config = dict(
    n_layer=10,
    d_model=320,
    n_head=5,
    n_kv_head=5,
    head_dim=32,
    d_mlp=1280,
    vocab_size=8192,
    activation='squared_relu',
    norm='layernorm',
    norm_place='pre',
    norm_eps=1e-05,
    positions='rope',
    rope_base=1020.0,
    rope_fraction=0.25,
    qk_norm=True,
    attn_scale=0.323,
    bias='none',
    tie_embeddings=False,
    parallel_block=False,
    extras=['local attention windows', 'shifted keys', 'gated attention', 'normalized values', 'value embeddings', 'hashed n-gram embeddings', 'a smear gate', 'an embedding shortcut', 'skips across layers'],
    init='normal',
    init_std_qkv=0.0373,
    init_std_o=0.0,
    init_std_up=0.0373,
    init_std_down=0.0,
    optimizer='muon_variant',
    lr=0.00877,
    lr_mult_up=0.914,
    beta1=0.95,
    lr_head=0.00405,
    warmup_steps=0,
    schedule='wsd',
    decay_fraction=0.791,
    decay_shape='linear',
    final_lr_fraction=0.1,
    batch_tokens=[16384, 32768, 49152],
    seq_len=256,
    doc_mask=True,
    train_tokens=213100000,
    steps=6611,
    dataset='wikipedia_en',
)
Each number is 500 + 25 x the weight over the matrix's rms, rounded and kept within 0 to 999. Layers, rows and columns count from 0. Numbers have three digits each.

# layer 3 MLP down (transposed), 1280x320, rms 0.0702, rows 14-57, columns 160-319
529515535503498538516540510445469559494511454489492504498532536486544495525518469559478486483483514563536497548502489411451483543507496492483479525526436470524479462473522548495529480460556451497501477458516509518509462499500474497493501474500478480480470487525481506488486498536543486496471521488519506468482505518513500441525497491504495466534444532515509546503522505469526523504483545511533521521543501509504547512479482511517502489506525469506509474494494462459469506472493474
484472500494512507484489495470492473492512540492504515513495503496532495526508477475495487494490478437500475516479525509484519504467509473497495488519504541493496503528494507500499510494522527497482522496487531518518544526510494496486532480503493498538501526503471490478505493523513474485472495509491482513510495491510459530513511484508522465512480485530512533516493491511514494468482490464491491520512473503477506485498492528492503476507514472519516513504512511516506508516478479
446479478479467510507483507502509510487530485510477484483485505508466488539476511542529483514487506501509470479501503473510525489478473493455505501503505493511515496533500456567517477493536502525558504487505506507484485468531493483535500485475488501494487483472509517484519485545516497509483490475497520502556508458501448493501503531512509510513473495501530493502482497531526473497511462490534481494519482486433534506499485515525481525502475508497520508540484539485505496497526544
486462516459481498468471470497519496482517530508526492456511493524495532497514495522476512520494514506543482493503512475515488492525504511513521524497496514473518506511505492521506520522468510506485447511469495480490460505460474509531458500530561517492506526537502486537515488484529500511524492486526490516478472534501470485515490498525490501440514483539510513484502509482503507510579465474489523520474502465496459497499514522494511476542548548478505507523466506473490484550519505
502544537463442438467549532486565480497477480481568512521519533537505527447490543481527490446448511504490519483475543476489469547530570463465480503468433462505529501503560454461525468475469497493479455475465505512492485487537509503485462507513546502502444495526510517503510454484546514462513558503496494540476523517510489539519515535475511499460477519527479492507434526488449462534478443462464490517504487518456504533488477541499494492495556470494498503433498571502546524484564537
510481494508488495539496512475525537512501504506507507478482477496484472536508472500503500502511538527489465511475496500516487490502493461513488528483497553497501489485532528528487536524486467523533531508487498520532511519521520512457531504480508493488489508445471494501494478471535504473510484494509490499486497493509512493532477485476491507482519504500514466482510468523533517494507508507475450497511530538505495490491488477520453485485523532491525467510516500475504510521474489
552507498478517529520578444514473453486501459542471458481474511524456474514523538477490514490536477459501481482494525467511485515491501510511466499495472515524495500529515476473534465512497490486542524541496560480517482485533476501500515487493502498498547543549510505544497470516478484529467503498512484477512524489492472476480445498472490509569476511459490504476506456500522497564530528473491561483484507473472500512530510544546474488558505445488567478534498498516520515498512522
530462538473510521513477509506445481450531549480491541491483521485519511462467520479464528479523455490497555553491471528525519480499539476446453494474505485487521485477460483498509501491472489481458529510496529558465492501452524531510491485543474505490471481526513501487496513527482468491515511486517493484509486471508512499522525525513515521501489484528533510487494491538527461488516505506471473464491493520503533508519529528461442513522483557498488557541500459465467502494507496
507502480443523478501589461530487494481494470508465496459509518499496467454454497526531504503480500518539468485494524516497513513534466480525500485538497537465482513476492505504472497510501539501470476505500497560525497509487471531520523505523437526465531503533537495517516551496544540529513505517494505437499545558475440490461553508509527509454504502525516544476485510504516536513458534468466553498530511479435511476492497474506465519443517477482482539478519499551485519476467478
504470511486514463501512503503462539477482505511480508464528483496522478479500508505522514498546521529480527539471470469531548466487494504468472522513458496492494536462480500488474528497474507517512518489512509519499506523514520520461522498488504506495535487499478504484517513467506529492484531488546497466536495514498470517486492497500493489501488457478508516535480491484511490521491487533480528495499526534478502484460496489466532480475510508486481493520529491501468509557474517
550482512474421476495537473520503464505504516489595487492493499484519527488524491485493515437435493552528478465490523501475541532510511535492487453486501526507500491510516536492465529475472503550501487524460533479528478509495526397525479522481477484502484514470548487489484470477503526469498411491503500454498490550524555478476479524509501472499518537485523465515517499479549494481515471523474486511439503523508401490531488469488515506531484458492468516554524446512479501539486509
548524498446528536514523468491538504536523517499487530483514514530496488473532507506536528466465496479510463429523535471482499532536473504485506498521460465531486477517504536443494484513510534492468457512476520532486457536500532526512542515535558464505536535485494486512515534542514468492500504499495485482530507500486497528478578509531451483476510535507491501519512478496481505495464502463459452520506535525571522496555547459497499441501509517494532488512502491470510513517528461
522509520507501452493544466521499510526522475506454500489530489527462537424506486506458501513498466489462484476522523563524476510448526506472515473520538483557527448522519497496508475549462518480495490540471544458537494476522518499509546533499482532500472506507484479480538570519407535495503528525519484489475476510482519538564530496467499488495528541534516506515556486480523516496453509480456482477498525549528510518505510520522506507515486508463519491503499456509456496451489499
470512530508485499490477500495483519499506531516481481514555514525519490476496479470456485482486487528520511490485480506480477541510501507509524489438507509440546518481465509487507472521495463505442483500501521532534494514485538525529486516476501507495502509467489507470499496484530542473530512472505488500551500501527488522496483495495508456454526515502497510472520508500474441513509512482509521508555476488471523505472498503519524495487491527490494506498433506495493479498476518
502523483489570521510524499497486482495500543461485465478518475480517486517477525522507479503497469512498511466459472488507481497518534481469543517508505503513476523497490504493500512516475496480566481479495506502485502492509513497504475468456494502500485516512485504461489493488559476490493511503498469505484508530484494524466510523495481489488528511516507474495505503481523506487532482494504489500529497506509484542494535509471511475521511498505520500479514466504505521491500504
525485515504511464501506502483509564520503529517486504530492516473480513496481484518489514500465504524499513503519504509517498530496487477490483475489467490521473492492495497511543491505504469476542472501533540480491484464477527494509506507496503497464487500506522490533506497474530502501519500475507511495514483503506510496492489536523500494479489500512465523507507454523503525515502535512497521517502516498477497491510503478525531511473469518477503491509506510485492513490490503
491504531485459459458555509489493500506477495493514480547456463551516498467534447469464484479494499479469524537519475476538517566509501501492472504459492507443530512497510451477529483512490508513504499446467512503480433511514515508511483461474484492502466493477481506514500507519518499453485504499475481510461492473488509474512486515520514529452487533551517473527530470459512471503502530548578482473499495540508554497501504468525479522509483501465509478530480483492507499462534512
529576517504471465454541519449494512533488484483482519483483478496497517535554498538504496514482449512496492519510519553516448465491559494487465511487479524445550461497567493488526450490480465479506517474438539495498466471529573498515492490467528500503477525535480501492512482514447478459500531488457471495512475562496445514518528508472523498494504506494543520530467449510488563517546502457497479467512508539494503488501532516499502473525519497494506518464501523519510532521486475
479479514468506497496551481529479490497541523502515484525485451587514487456515499522445546507551564479501493558484513521521561473475473525525485515486483543505496515490471524542471503514478494519500497503513491484450473476568466496508503532507491487514530455495525513538510515483529466496456541535484509477515562517496484548481493508492517490508487478479524523504512510476490508489536452534491467515506487494476481470525535517467494494523484523506481486471501505457485496512461496
565483495455443475434463520513501524492473476535519502461517454520493525500518493537516505507489481557517473558491492498515510496518528525527471473485496500460497545535500449513501553526507525489487521448474524523478484531495478475544509489477502472508482531471472544472560480508518495461487493491485530480539563462530545505521474493555497500519485510506484510531496491502494488488507501525463487510518453470501452498487473502512479475501508428465480531515466479487503500495497517
482501463477441522502470439427515491529504570506522487502505482498517504525495497433489534510477488552530488501489483488514479489528475487529455488545561498536509487518522464495538472498473499527488448495524495496567501552452499547501521493460503506485528410456540559460488498541522582494472527480519481480485511501516497467488507489502466539508484471513501492512527516500506500428521522517478529439512445485528467493532541459548502508464520494470469498480498481495537497481525505
516475502484524447511509501520530488490541518517483506490521491510527510489465495496504514498482504471518479495482484492518470511509511506492499473496485487508525481464511484450513536471522497473479512474470527498483500530497507500500498523500486517517469500509486521494491488519523468498471524476500490511464523483473496466501531487522513500475480484493521475462476513500494526471472489476515476519495507516496504479513494480483499519503503478500459498509489488483517520511480480
505537495501539466486518503547489494508498490534497515527549507437488524524501506530486489512482482521509538468464477476525477451528486547462529478486527492490514511490488538457492500511511521509493480512549489510473510556450504474504503509532473483465513456495509522521441472500498463556438519501514462502448508483478473485524477522485503558523521535512531465561444527535526479498492522514496489497486490458514517490517507433496496473492491470521513500503521502468490537516532484
506510492525461492484520514492515483465505480503525466490537494478507465503524547494526506508473504455505523542490507510521510527483508488473476501457547485490471468504498514496519509505466532507510513527502480500496484519505502525516491496494497546500501500486527502491512479491465458522501493493497540534487515510516469489506544513492507517492508542500533488512500513485500517465507487489477479485506481537486541476487493501504486449519483468544506493542551519487525510526485502
488469511524502511453489499527501504491541448478509477504539516507489466492489533510486486464488521506487523489488497507514482500482487505488481518478526524487497518478439520498532510515507485542523489542478511453511491469489529491505512493541499493454520544495544517475481456499470455485545510497503472542488550499449523523499473530464502515500496500505486496480468497512542497497493509502503440514497493509538501524502492488490528494529517516494491535524543509485511567498536522
515497507523492485481481486501527488479496528525493519499484492476524534512550501502501545500531530519497487453489413445497481481530553497555505460515540496461492508465499496530489480510516529428533509528498494533462474475539463463550502467497520470552498499452501500499460465514477449497522483519515523470476507496493520485499460457488529478470491510531483503479473510484496507491552542471482507527498522520490472516479477484523510534528491515447537462510474522483504504503515518
475495523504492495521485496491499489510498500508469477469471517501497508505504489493482493501486504471517516512534492509503469490515466451489482505499547515508516513538504476528503518502505506500539487506487499520499518500523494517531517490497528506503478483507491512497511515498507504505487462478512476495490518539509497486491512492479494511501502468507518494525508485502511490505474523506507463508513530488512506479469493478521500480486510513508498479496488511496479493536491535
486501486527446506490483536518555525451446489503550535455523548563494486459493485496457477483526529524493514534429539479510513459476548524547521512511479501476493455466520487453438519515509543483488538573511516492530532435483528429461533470512492467487461543515504527460466511495469527498521498553473480521523494442470517511455504506538485504580494540505517482520499475493468487491419454522448513456484542515486550484527503508466453524466541503500514495475490512480504479526495526
485518520565471496512518537461482550520538477534486519479494500520584502499511464469454522537486511502459478493503544494490428511518453535560469492475543479487484486492525440541509493491468532493512515516541549488474510496513476508473482546508485491478536447518532504494553482575525537508460470530474440492464531466484489467483520501510472464508493535466547475510484463505487472484520541516511490491508506489456498505488508501485445547501533479534475488526502460501575515490521479
487558493502468487519490491484488515494490535494523510519519469487475533496517504481502514529507484491526479494492513516509475496488492502485524501471508491492505505520479507543528488548525493485498511474501492505496514482479501512521477498521502465531504499534525504470483496483509466514569504492488496519474533486464515505501497479482528531484519513517509506492446488499508486500507523506487467499473514518487498489511499467487508549475492446502523516470470482479503490521483506
475524533489532532490485487494501485527554479509532506500506508504510500520475517505502501524490545505474484479475486509501472484506512508501444515503498516464529449483481519501471464531498487469508502506535530538475508508516533495519547492513484484496540511472534535459459487524491493481496491514493480506463499522528444487466523522514499485474463551539483530460483545471460537476491483530474516516482490523503502477498445494530541536482549552492463485498491525490463519472497507
499526503466512465507508515471523485509529528534541535521504517490526485465547508507445459470501488490492483478491466509493536502512508517498485520526527478545565473498509529502516494540543461524490466510493490472476513484492480476516487502500497454523524487540518490511501503475509518471511517557480481498511480518514500487483513498491488491483518467478551524479443480558505535502506494487420524470506509528535484509468497516445513510501493496521493521506516504520480536550487483
537513497518527501550531476500520490491549473444510506485497475511493490544499535563476506513458512486523502521480520479469486515523485460497529489471475481530600493485524490509512484467486492507483515466486467523546473476459467535522448490458501515493475495482469485547527475537516448536501536508516532538488496489492479513516491519453505434509509519517521538506479516502499475479473464514462504517528492452476522480462484430493515507504523521467514488490525464520523524480512481
484454486463531509516474438488544485541473476534500502477489459479522480543498505490574518527525519501548467485488502539509499553507526492505502512455528482529423436521483510556494513494503517480498499502513503497489460451488445491493483468479485521457539479563550495494460511449527470534470502475497488500493499448528547473446517527474519470501529498471492509511504490580490476497499535524525459452488504500482510482521534541507572427470515521552478444539549474536515489530495446
533490509507467510512477499502505474476507505490503523486497499490493497515496475529525513485504487470525520480479490525495510465483507479508481489491509528472492546492487502506512520472524459485510534515495510493479511483512500480520547517508515509492510550516502504495507504474484504510504516470497490498509470503500481467495513457471490468495504479511489505519490496508507524487539512488510504505523490505494505499534494503498492475468520536507519524493503513496490510494463515
486495519505479463489513486513504521516497526503541535537526505487475535436493513481547495516484527484508489528477476484513499492521470496485489481481482511482527461497518534533526498509523491476500507509525517501515503509482490497472489497495480482520487452507488510515511477496483512518514512485512508523514490486493484495504512493534495519502513500502487478530525516488493510501514496473459524487490464527508508510490520547509507515504482482519467497514550492462534528512514505
499479489541504544511491508506495496504510487491528521509471532517515509547467492516488477464509510504513479492490505490493478475515515490474507505494480506510508479496512442532514535513538500479499473479521518542484467472478495489501525492503480494516473503563504469477490460493526488501454524494474492513477488492541533464502506494500484478490524515470484485534475490504496495484537479524493493516515497472514496503528529497498509490519517513510503478466479499483507484497511494
495511528503509526524501496483486509514480475480495524484495517478500509475507490500499480504505522492484477498512508478489517474510499464515474541506509525508520493507490523517496492514520482488548497534496505499528502507537500513513501474503494512513518545488492467485532494491514523481488485525534510472507484482470520476475512494507493510471517502505489490457524493496481533526494517521500506515512515512487477501513494504479527513494482503519479479513509528494489495486512468
488493504472470470494451526543510464461501481550431504445487486468483469480514496479487517428535509463501520510445494540539543474493444493556495497459508503521511512503482533505489472525524478498542512437511559525498463483455518532511519502514532511488511545524501520552528506518498465536515457492534504455539477494536546495515492515464467538463494516485492497486470483477511490524509519493465490518511594567477445499415491503524437410531505504484502505442483543474457490496509535
518547517514480526462519504532473452465519559492436507495478476456500481468507495505432459518531499513513515507511558523489524508510450482511522452525519445455519502502525534542508499520535466503501486475440539510468501516467473497545534528483506519507531520557524507499476539528530514503519463555513504525517515570531477475482553455484432507494478515498551548484517492475430491482555499499502501487455498482480502536425520456494501500496512505486458524443481466529480495506479472
517512497453506472479534557515491462501494467485471535483470454511492517515537532456490506485480480494503530496529507527517508504499496496496507546482513482509485494480533470501528510497457502482479458478522500523540467499482503542516496484533494463482521484535506508479500495524481500490514469511473468534470492495458564453475491480509513472525504505500549530502472443465486520533460445492498526533464468452487489557558507480492508492534473492517536496517501493452513535515527493
502491525553471525541518473481502441488532496484555464522481443486502489496479506491449468527542507473526533527488524466504544506478495504494479457474503523530462487495498502459507502453476486485493487521478471508542472508514502492478514516506465488498499491479475532518506517470524504518462457508501452517543506459480520524514499493461490478485490495509480514518486520530505497520473489508498523517561503460520556503478502445503469500475479516463463553478496523516507472486517557
426475506448506573514524511524505508504510464492452452486466537480467474526488528471517519476492500524496553470461505485530487553466502438494505497464460527494498469571526474501516490475493490560502486522528481589463575484541492486484469459486464495508445503506489549512490515521550506498519527487538510523477515489541464466511505472471485477497523502466484519525524425472510456510546471501495490441497485510501464472502512489516555488484440529506540578470515517483514526493499496
481534481558492513535471440515481507476500510518505501509555424509519482509481487526507434502538517501527512514535531508485547445470475527488505512464542539524450512510466508481481516524461454445516534511464481503542490480472545519485524535439490558519491499549501492520516461545501500501494503513540460509472555506488493560502482484555484506526476491460508457518534461506464505549513431532509478501521510498491500550470493499485516540500463571544496521468485525531483518498453528
# layer 3 MLP up, 1280x320, rms 0.137, rows 15-58, columns 160-319
546522521541472499508464484492453509517507481518478506493499509441476458519501497487537485503537474495450540503518476473472546467537491484530518553528487502529470454432473479510487472518503535538531469470530508479481469490510511485515527511520504524480472459464496521461519482514531506526466475522536512461458474513516522482490499497530478486486527472504543532501506486520481484480516479496444503483512499484488478480519511461492492496536539524521496502506489523513480527460438530
460512510495534474476501505501490480458532497518545519474507447487506519474525530524527490500459460502490482474482485487464510468533479480486514531455502496496495481482477500524495546460531461503511518512507490494487473492525470465517458519433527479487496513475454557500495483450535469476433548502504473524538494479491487496502496509491531504500474563486523520471469472494546482493476481534558481533480520498509530553515532495480495504490505490480465536491452523512516535498470528
537492486487468496506475504485489536431477494494517520524499522493500454494468484500484502514483487494489495505521513539470477483473497481524547509513494537511524520548477503526484518501484509489513497495521501509475516497557506482493494504490461504499503524511501506509520469493498476480506512508503528543486496497528509537549495498507493484506499503496504457499549524520501495516506514507511519481490511531556451484505515503515502507524469490469476466482477501515505513525528508
492536475512440517479516522493471479529506512504474472479452487540518469494538496478466480489480507523548458463486534489502505512498546506484497486521490462514486493473463502515511484487455477531536503531510438528480481494549523509525513546512497516489510537490462503509487499462493503492483505505465488495490477519452547535540507448533527538484482517508536519455486539511466521527484481443492497518511481507506521448533461545537437488515519504526496530518472529537542536491491501
476541522535498493530495513518530502486514461469533489500475524472461545536509462482513487499508528533497498486525485510513485543499510494545512537477505516532484473490516489478508543499482491472564455515519497516479498529483547476471461458495510500519521510448461571476516480513468468470542518512542471546527488492514513503539473479504498502493507502531491524502518482504462505473471446521527464461500510552516477496564532525469520528498511454508520491508492500479545514515510496
518505480453508532509549480460480508465536487523480512503545516483520495461509502520509584495502512499458472484549514524523504515486482510527507454504476502532480485491492490511490526529492521572502533507505475487505484466483477509510504471498491535537415488479479497524463465501500488534484431520491500497556507495469495505556440444515461477495466518483510538492517466493505468534486513464494502545517512486479485518526500523507527493476492490515492469547469524463531457501499495
470497519512529493489509509543536516512500473511466542486530462518488512496491473480438450525486478495509475496491466510513497496510521504479519499495510556499500533488490458538462512494514505500480493477502484462517503505503478540478498482472506547531525483441489486514498527492491477544499469467527508476512497504517528505506526500507518472482490520510498508468502492505511498483510483485518499477543482484498494465498492486493490492475498475500501458456513492503522520500493507
485460484499526512494498485452495501492540528492477507457512516485450470484476536522492494524500501502470535518499504477434491448545503510501530516505517526510519496520466497550539541513488508518518561535497485506492506521527506487497483511496480454496526516534490472520505485507471516483509573509489499487492511501486497534494528489521495533500501504505489545475495467482508519483470512519500480521490508517502542472512492520515518478472510491504523489473484508514459520523439533
505546477482490471541536459501408489496465487521469505425543505491492528448514504507506486535469515529484496509483522516435521475489473489487500481498483527509495501481431449496523487530490508500537428495511496526480493537459539504497498499484507522488516509487548514496522498549527532461492568509479486490522544517500503506486519518489499464472483481561512436503466483508499475519544485494475443489474527463472500458509527494483500510542541531536469526493511471493501486551514453
508464473506480469559477480525484527447525519464476513531483458495499453516515496502508482476481486465499490488533506522531467469504519488524500500489482467513501467486516511500487555497504503524485519516524500512515526543529519484472541472476481544506497469517482531491456534467456442521559462456487551470502479530494458553463492492474461493501483468503513503525504520503536498519498501463480472476469528493485474507504517501483530496495545507513489511442512513437490517504468505
532530491477512527550482511489518497547536527521504491484523541513502465532464479488528495508465477526479466492471510499494518486504486490518498533518495523509485526449475487491515463531486459520507495508495492483552498518499503484497502502484551510496535486491485517491484519485500525543476478517492539505505520454502527500501538505532487519473470500491507513519503517498482493480475532503481439472456496517516504474476504486484495504468502505517509492467490469513472505467496491
471514489518496526492504509509493520460487491501470450507524478511436543493470465473503507536491489513493513523527536504505517514491562474506495531531478497523502470500512522509491496534479484488515513493488509461514520538483503472527484510485530512508459526517485483511488542452515541506469492491501496491481528496471481497499475509497471502503488531527495496519519478510495503484539494494513518489529515538527487524459534505536498502529451498537535471508483512499493485494485512
500509522504487495471489499519509474501537534488433471507499510516463493497507462507475508487512533519485483499492533486495444481466519493504529499524513464510481511488528572515472512552546501562476512478491442490504493534484513549474448480493409472479473545489537515515517526497473491497491524499496507477456517515494503514494490489453532480496505463450511527501506476482469472554491534497476517523504484485446476513506481490508531485496457517514518532519445490495446477511534534
476500461460522497503505511492552477484496515523488447472447533501458478515472500557473504509504492477464511531506456531487474508457494457554512487493495509503499458504478518524486493512489467490519470513500529488493507495476480530484476534500478489505460495526482497531457480444485531496467449501494521518520519470526509500493502492441481520497468526495533504506491463516503546463502518479510468481510498471500505494474513482498488551508493492517511485511524505515485519539487541
507534552489471481520558479525501541524492565498509510513541454495548555487508480490478511489478514535489485506454498503542502551517485476478508501506504521500502510549511490468481470479499505461523529485488517466467472458513492536513494528445507463501504507479530476528467488538484497490464448501489496530504548526465447490519505469477515485522502526491500486508510507504540480545497529520476510504496469448496475473528490496511500516488509478520453518472508543506480517499515461
506463488458514505515524514526494530513485505447526550465468494536504491494513457457490431524511489492509533472501489506500468509480504488463490498492513445463539489488520508478516512521523506493495484485511496503491461502551518482486476470470506495483498495480527519484478462521486494483518513454469519533495479494476519525481490521517494526476478446559577545503505499494472505491456527534572514470486514518522506540513475499464524533535497451543494486487496478514471528432498531
513529492499482486496481497506506472487486482540507520507458468511530532538516532542534499491484498480478556493463482500521497465490504514489541495530444523493522469454508477532492468495482518458516532491497488483494566437515529444477495425501532506473498500497491493509504472516440490451534477494537486504492496554501458515493528512472518513521528520455544519522462456507496537523517473477538490402501489527465507468462530509519514501497498510481479489534476498529514492458455517
464499498457503535505521496499492486472514510530504464470489482504500481497507490506509459513521501467498486488499502522529519515515480574485509487510494446517436513485508533494464512510533500503486509484522492510492497491499513466487525494459494511511531524487524525489502503527508493480481506549493469530519571499473494517501518516446493542544445526486510527513493504501495536487510471481509490492476445501521511503529539521519458486472540497553474502453508523486480479487469518
533477501462458486533508468494493462493513519469520498501507502499467470499477492503524505493524538492496501487528529506461531491492497529532510482477527519498510494529504527489498526470460490523509506534530519526481532515510509530516478541505526482499480468500498529550499495486496481487528447472519509476534493451547484519519478470510506525546490526519508497494474475499511530459488519502475459518468483519548474476539476484511555467441528494521441512524457501511476521499476521
502478492493545497490503506518515489466525511508452498500479494516502506543460474468543539480500508509488480486530503519477516524527531506497499505469472475501505499508551488490480493529547475518543499506467470501498501500523495490449486494506512505510503500473473499492474522511479465493503514518476489465525454493508504495503485522516513488515505533495502468446490449496485487502523509481521548518480479491492541470511496493476505489497544489498495481509498501512484487484516496
480507511509480488519531493527489506506533520470498497528474501540527534512515498493517493459466480457514472490505443466512468504487506467498551489441496464477482462495475521474500507484513498506505485548491525509512526526519517503512494490521473568500488534551508475510508484462516454453505518508511488519491534432479484514485473497564482502480495523495537484518465497509480489465469481546468517501480466458499473480473501483487485524534496494530423476533514500513478522493444485
496491493499510494496514526513576512519487505572482504507522484445498516524508518488490464505488542487520520476514500512529500500499467536527471472471512497475474468452496509486484517497494525515503482520525464515463496486531565461495526498513484495480527449484577504482486492499463469549529516510528483476460518486527517499475481494516476565500485479480463513464449518525512538472500506478509518544519451493524528544502513463537561501467525494476483501504476470502562509486473467
487470499517520486506524494515522518528494490459510498480522474464494503535471452502485521503483500528497477479451476482490458498534484496505497502484481569475517515504515509512519535508500474544515510502528511501484507477517498496477507526528498498511515497515452502483490519493550497494539491484523490459480515490561500475509509557508510503472469482471511509486493485535507515538485494487479488484493512529469555528504497524505467513517493494448526508504498541526492506480505473
493439503537485517462485503482489477495511492491499483462527466471501512485517502508500470485474522479519511508497517508499482500513541477463515501518486533527490530514491506468468437526536529489521490506490518457508442539447520499486487499532541470465523497525494486520500532494507445497496508459471491515492538512504509526519460509506495556493469540459519495498493531438538490480544480539493497514508489489513484512541476538478508517510500500472558492532510467567504488481470465
498504511486489492484482493495529492511488497509528488493454519523506530485501520497509518535492478502503489479498510460477503491533551538540506522510531497500542501519493460539509528532520505481491515476530487544513512513535483501506464465473521480495507517473528491491497461509467457498560476504497504498494518520475520532487504472510473501521529522475478472487498484465495458478488506438484483467485512508480482487496488477520479535538500510486545503508452461505490549520498502
493491500477512537505484523488487479487503469484488468498459491492446490527536496513481500516513481527505495496545495528510523529501512504523534536476501481482495501498476495507506526481483546561528438496526529582511509472542522472457495500543486481471524473514510542468492496485519489498493432515504561479471483519501516509524500482505461509510512473462462507508473531488493489496460432512495487454512511492523516459497510487544528497482502510524481467512474526470445485475522493
466520502545503456487465507470505515482479495475497473466494461534449523502502559508471550524552467476447488515504525493477486467505533517514517526486503516485414470507512489453473494525483527549484493518497496484547501508518547463463537514452551483509487499490510509505486509470530500468492516482476478517493520495473518513530481515488472511507504539466493528522478473492491529486496501472467506452515507524505499498541535500515465524476493480542494527483500520546464492515546491
531545499524562518447539540490532510529537487483497486492529524514525507508483481415467519514489485477466495444509513423492436536487489508490511495482496569478490498514519484447500542517522539509503509467528524482455547519477495426517493521504521495502582456492535526447521473527498510494479466501510476533544494534485485440479515467525469486501441532480529529501510512532403510459518495546492509519501456524458523522497439469476537488500476497485539490501519462487530471546479543
528528508503528478502491553536480513501486512534493456454530486478500461490501525504516504529494526447454539541528521468471504552480484485544504534519522499540533517451439495513505503489480541505532493482525515533493515483492451534495509461474490506489501494513472527484483474511524514482505497514503501529527507516527488472512519512506468468494519501503524489561478541504499511537540478544494471515485462518527502480503513501517444457529500486456508517530518487486473522459530457
488515486535499471520490516498536489502491539541540517527521515550533466510507532535544487508470529442499477505463507493536470480503457505499500481492493495483520519492503487534478511495507517477509503516545493485550493517529450561554472532449537504506501497449504479496472502509524478488441480537538455540471504492513491531447488568516479492482481538514458513527524524491505514484525518491486490509496506512519497492510425495488528484468503541470497482464497525501488492467540462
491502478488528483522532486545559467521501505502480477499528512492510479434505503517478487470538491535500484493486525528459528509480533513490524499491523481469550520445516531529529489482513500480469505533490481457508540464528541479485536515440496486485541509494525497525491488508508504488506483535528516495508481490472482477520513520486519519449488508502491555533487486498530504490534456512540549453533494477482473478469498520458540474523483543547493458513497523526483553531507481
515497490518493493467520480521476509549515444471510510530488508441525516474491491494489529495527520510465509496500503499468506483499445497493492476443527543525495481466526502491521499471471534511500519492527506504480503475517490521519488463511491516453510514498432526475481483511530544474508505462492464488475517520517506487515496483500535490506485539538488536475480463529430504480507513468443522524505483415515531447478496523491485498533456470502527511517532494503520494544537550
496470472486471509523472505489512496522472483493547501531525472509480549478496499507509469530493529507501489484469504490522496520516511551467510494482508489490502540524481472520500483496491496504495456512509464476487479505516519525508446499465468486479540496523453497497469532500496510488451460467489483526532518501501495509491493517458494495478526464518500518493556498551473492478530457501492541524473453494513503462504469505490493523480470518488488499473543525517478531499505514
503491500481490479495486484514498516490528429535487496479470508483517518528484522485515496513509473457514514509463482496532527472502492495515513523496508494482489525495497543545502435540469476550501523501501483500520509544492463518531487513528468486464477490540509491522458519506526478453491530496506513486516485512535518499494495450478546493514491466523522568492504507497493502520493510494510518454520547485501517518509515498486491540505486449462520517491466468510482480481523500
499508507486490503468514483573519491477549540526509540484503497490458461480529463452472497516485491501492473487502529537487495521484483500480530472521519506486506451482499490512509477533562543468493534470486520447489542551493483457492455491508518524492477499512455508494540483484497517478537492509484507522452466493508499496476507499537502503477510471510460482544530484469488538510465504500504475521462522500488535511511484487509526499523480495555500478506545505538473520528493467
480486499498465488540536507528499513496470489511508534471543494495519516477480526543512507492442515539475528509512515459468453509485469487504495565499478489469539498486492476504530498476511547451471496495473546526504557498517491511554518491505535478491506472518480501487529483510440518509511523477539540440493509483509481522522459519520487504491525533535531488532464519536486500464491552497506463547498477477490502516475494481496560491555477504486480422464498527501490487502488476
541494466519524523496508545458495477486502484486530487498496492530478503491503497491541466516502484510480504489539528513502516492494531470529507492480554482482497504485528513518486477496491511506481499469502470510446480511506495511524525524475539511500532482479520499532516509522481512515467546490499500501524496493468511527471511500480507495483479446501497490489514509485488527482504515508456531529494507499485501517563483503519517481530517516531483471521521513493471505500529489
487492540477516479489472488488497536510467517498483516483480481508479494466508483508491484495530517491500528527512495543510510492484502498563503520493509505493490502504475471537507522508505508517544508492468532457516525492518501530465499495518557522530513514521526536501491491530485456472512450506506472500502449503521520523481510493548461493539473510457494499543496521474509535539531487505488508534499493508492533522479520529489466473465508483467553495525464511497480559513507489
505497466489507514515478493550508505495490553514488481507515479514525452476506505490469490480541499485497529483507539475500503529456517494479497489482490504530540460489500479516480529517507510463522507527514549490465513493491475514509480502493528487482512477532519475515495461489495500464547479519504495515477502515526488497495480509508495452517510496421496484529508493502470485499484510475495510493510452455479484473496524487533487514477540448487496489499491481495505506514523498
489542525457500470508528492491496473509484511528502510468488502494514551511488514517471531487502488445506466511552513513503506482466562501502491502508498495492504491472478483502470529480514504492483488474512526532508456509470490505443488472467496513483493509544489469479507511482510516461523474526434489525499539526506515481492507514478504470492467520493549504492483499532534542506489508517530520556531476526508556516514543516509481519454515485509523516490497493502477482532520506
495512495491506479524496488503551484506512497481533499506530505512514494472440499497484520526502498473463516508508498493490456477471478482476478509485496501511499509534515477514482487504528510448522460515510443513515510488493499470469483501470520485518482466508482511500464516537534544524499474488484512512498520500487510498482489511469520501440498493513505486510469498491558467501495494507495505516515465462489544539485499526519539543477465483478510500477498502490483564482509543
486496527501525525517511507491528496486487455488521450472547512511499484488451517485502509450541478490435527498517487478501518498480507523500487515484492427520487511496522472522524515513506527466464528555493449519476514555501522516480517485509482474482467507440542525550515507494489466483441520458490540484470495470499522552502522481475532475479518522507502495513494528492526540487480539537479537465539495496546518481501545485541482452483466542512451456505502507490518464477469481
489492462490504474507502501488484489504516454459492460497495481472511499468502492478492449477541521562494519521463521483555495478509476525495507470536512493459525530523505480473446483447541511508483534536486494517468490478515491542513551473468487556512517513478530447438506422515521508491496480518559460524486503520502496509497502442551509487487481515515542485512450480449554489500518459540492488531507512460516478505532537451536515504461513507522506493463499516534463500526463555
460468466488453480482517511518533484518523480469540459450488480513525539448500522486518507488510508486483531498474499534489460479522448512486482493456489508481448514512501515509511537495484530495515518459509547509532534467535548483494509513451517481508487499480500496511494501494491519482498529501489489485495506517501516466501510524527534498477489514498512518495499504487462497501499520499519506441518526512480496476515493506471488524468533493475532498507521508505497479481529507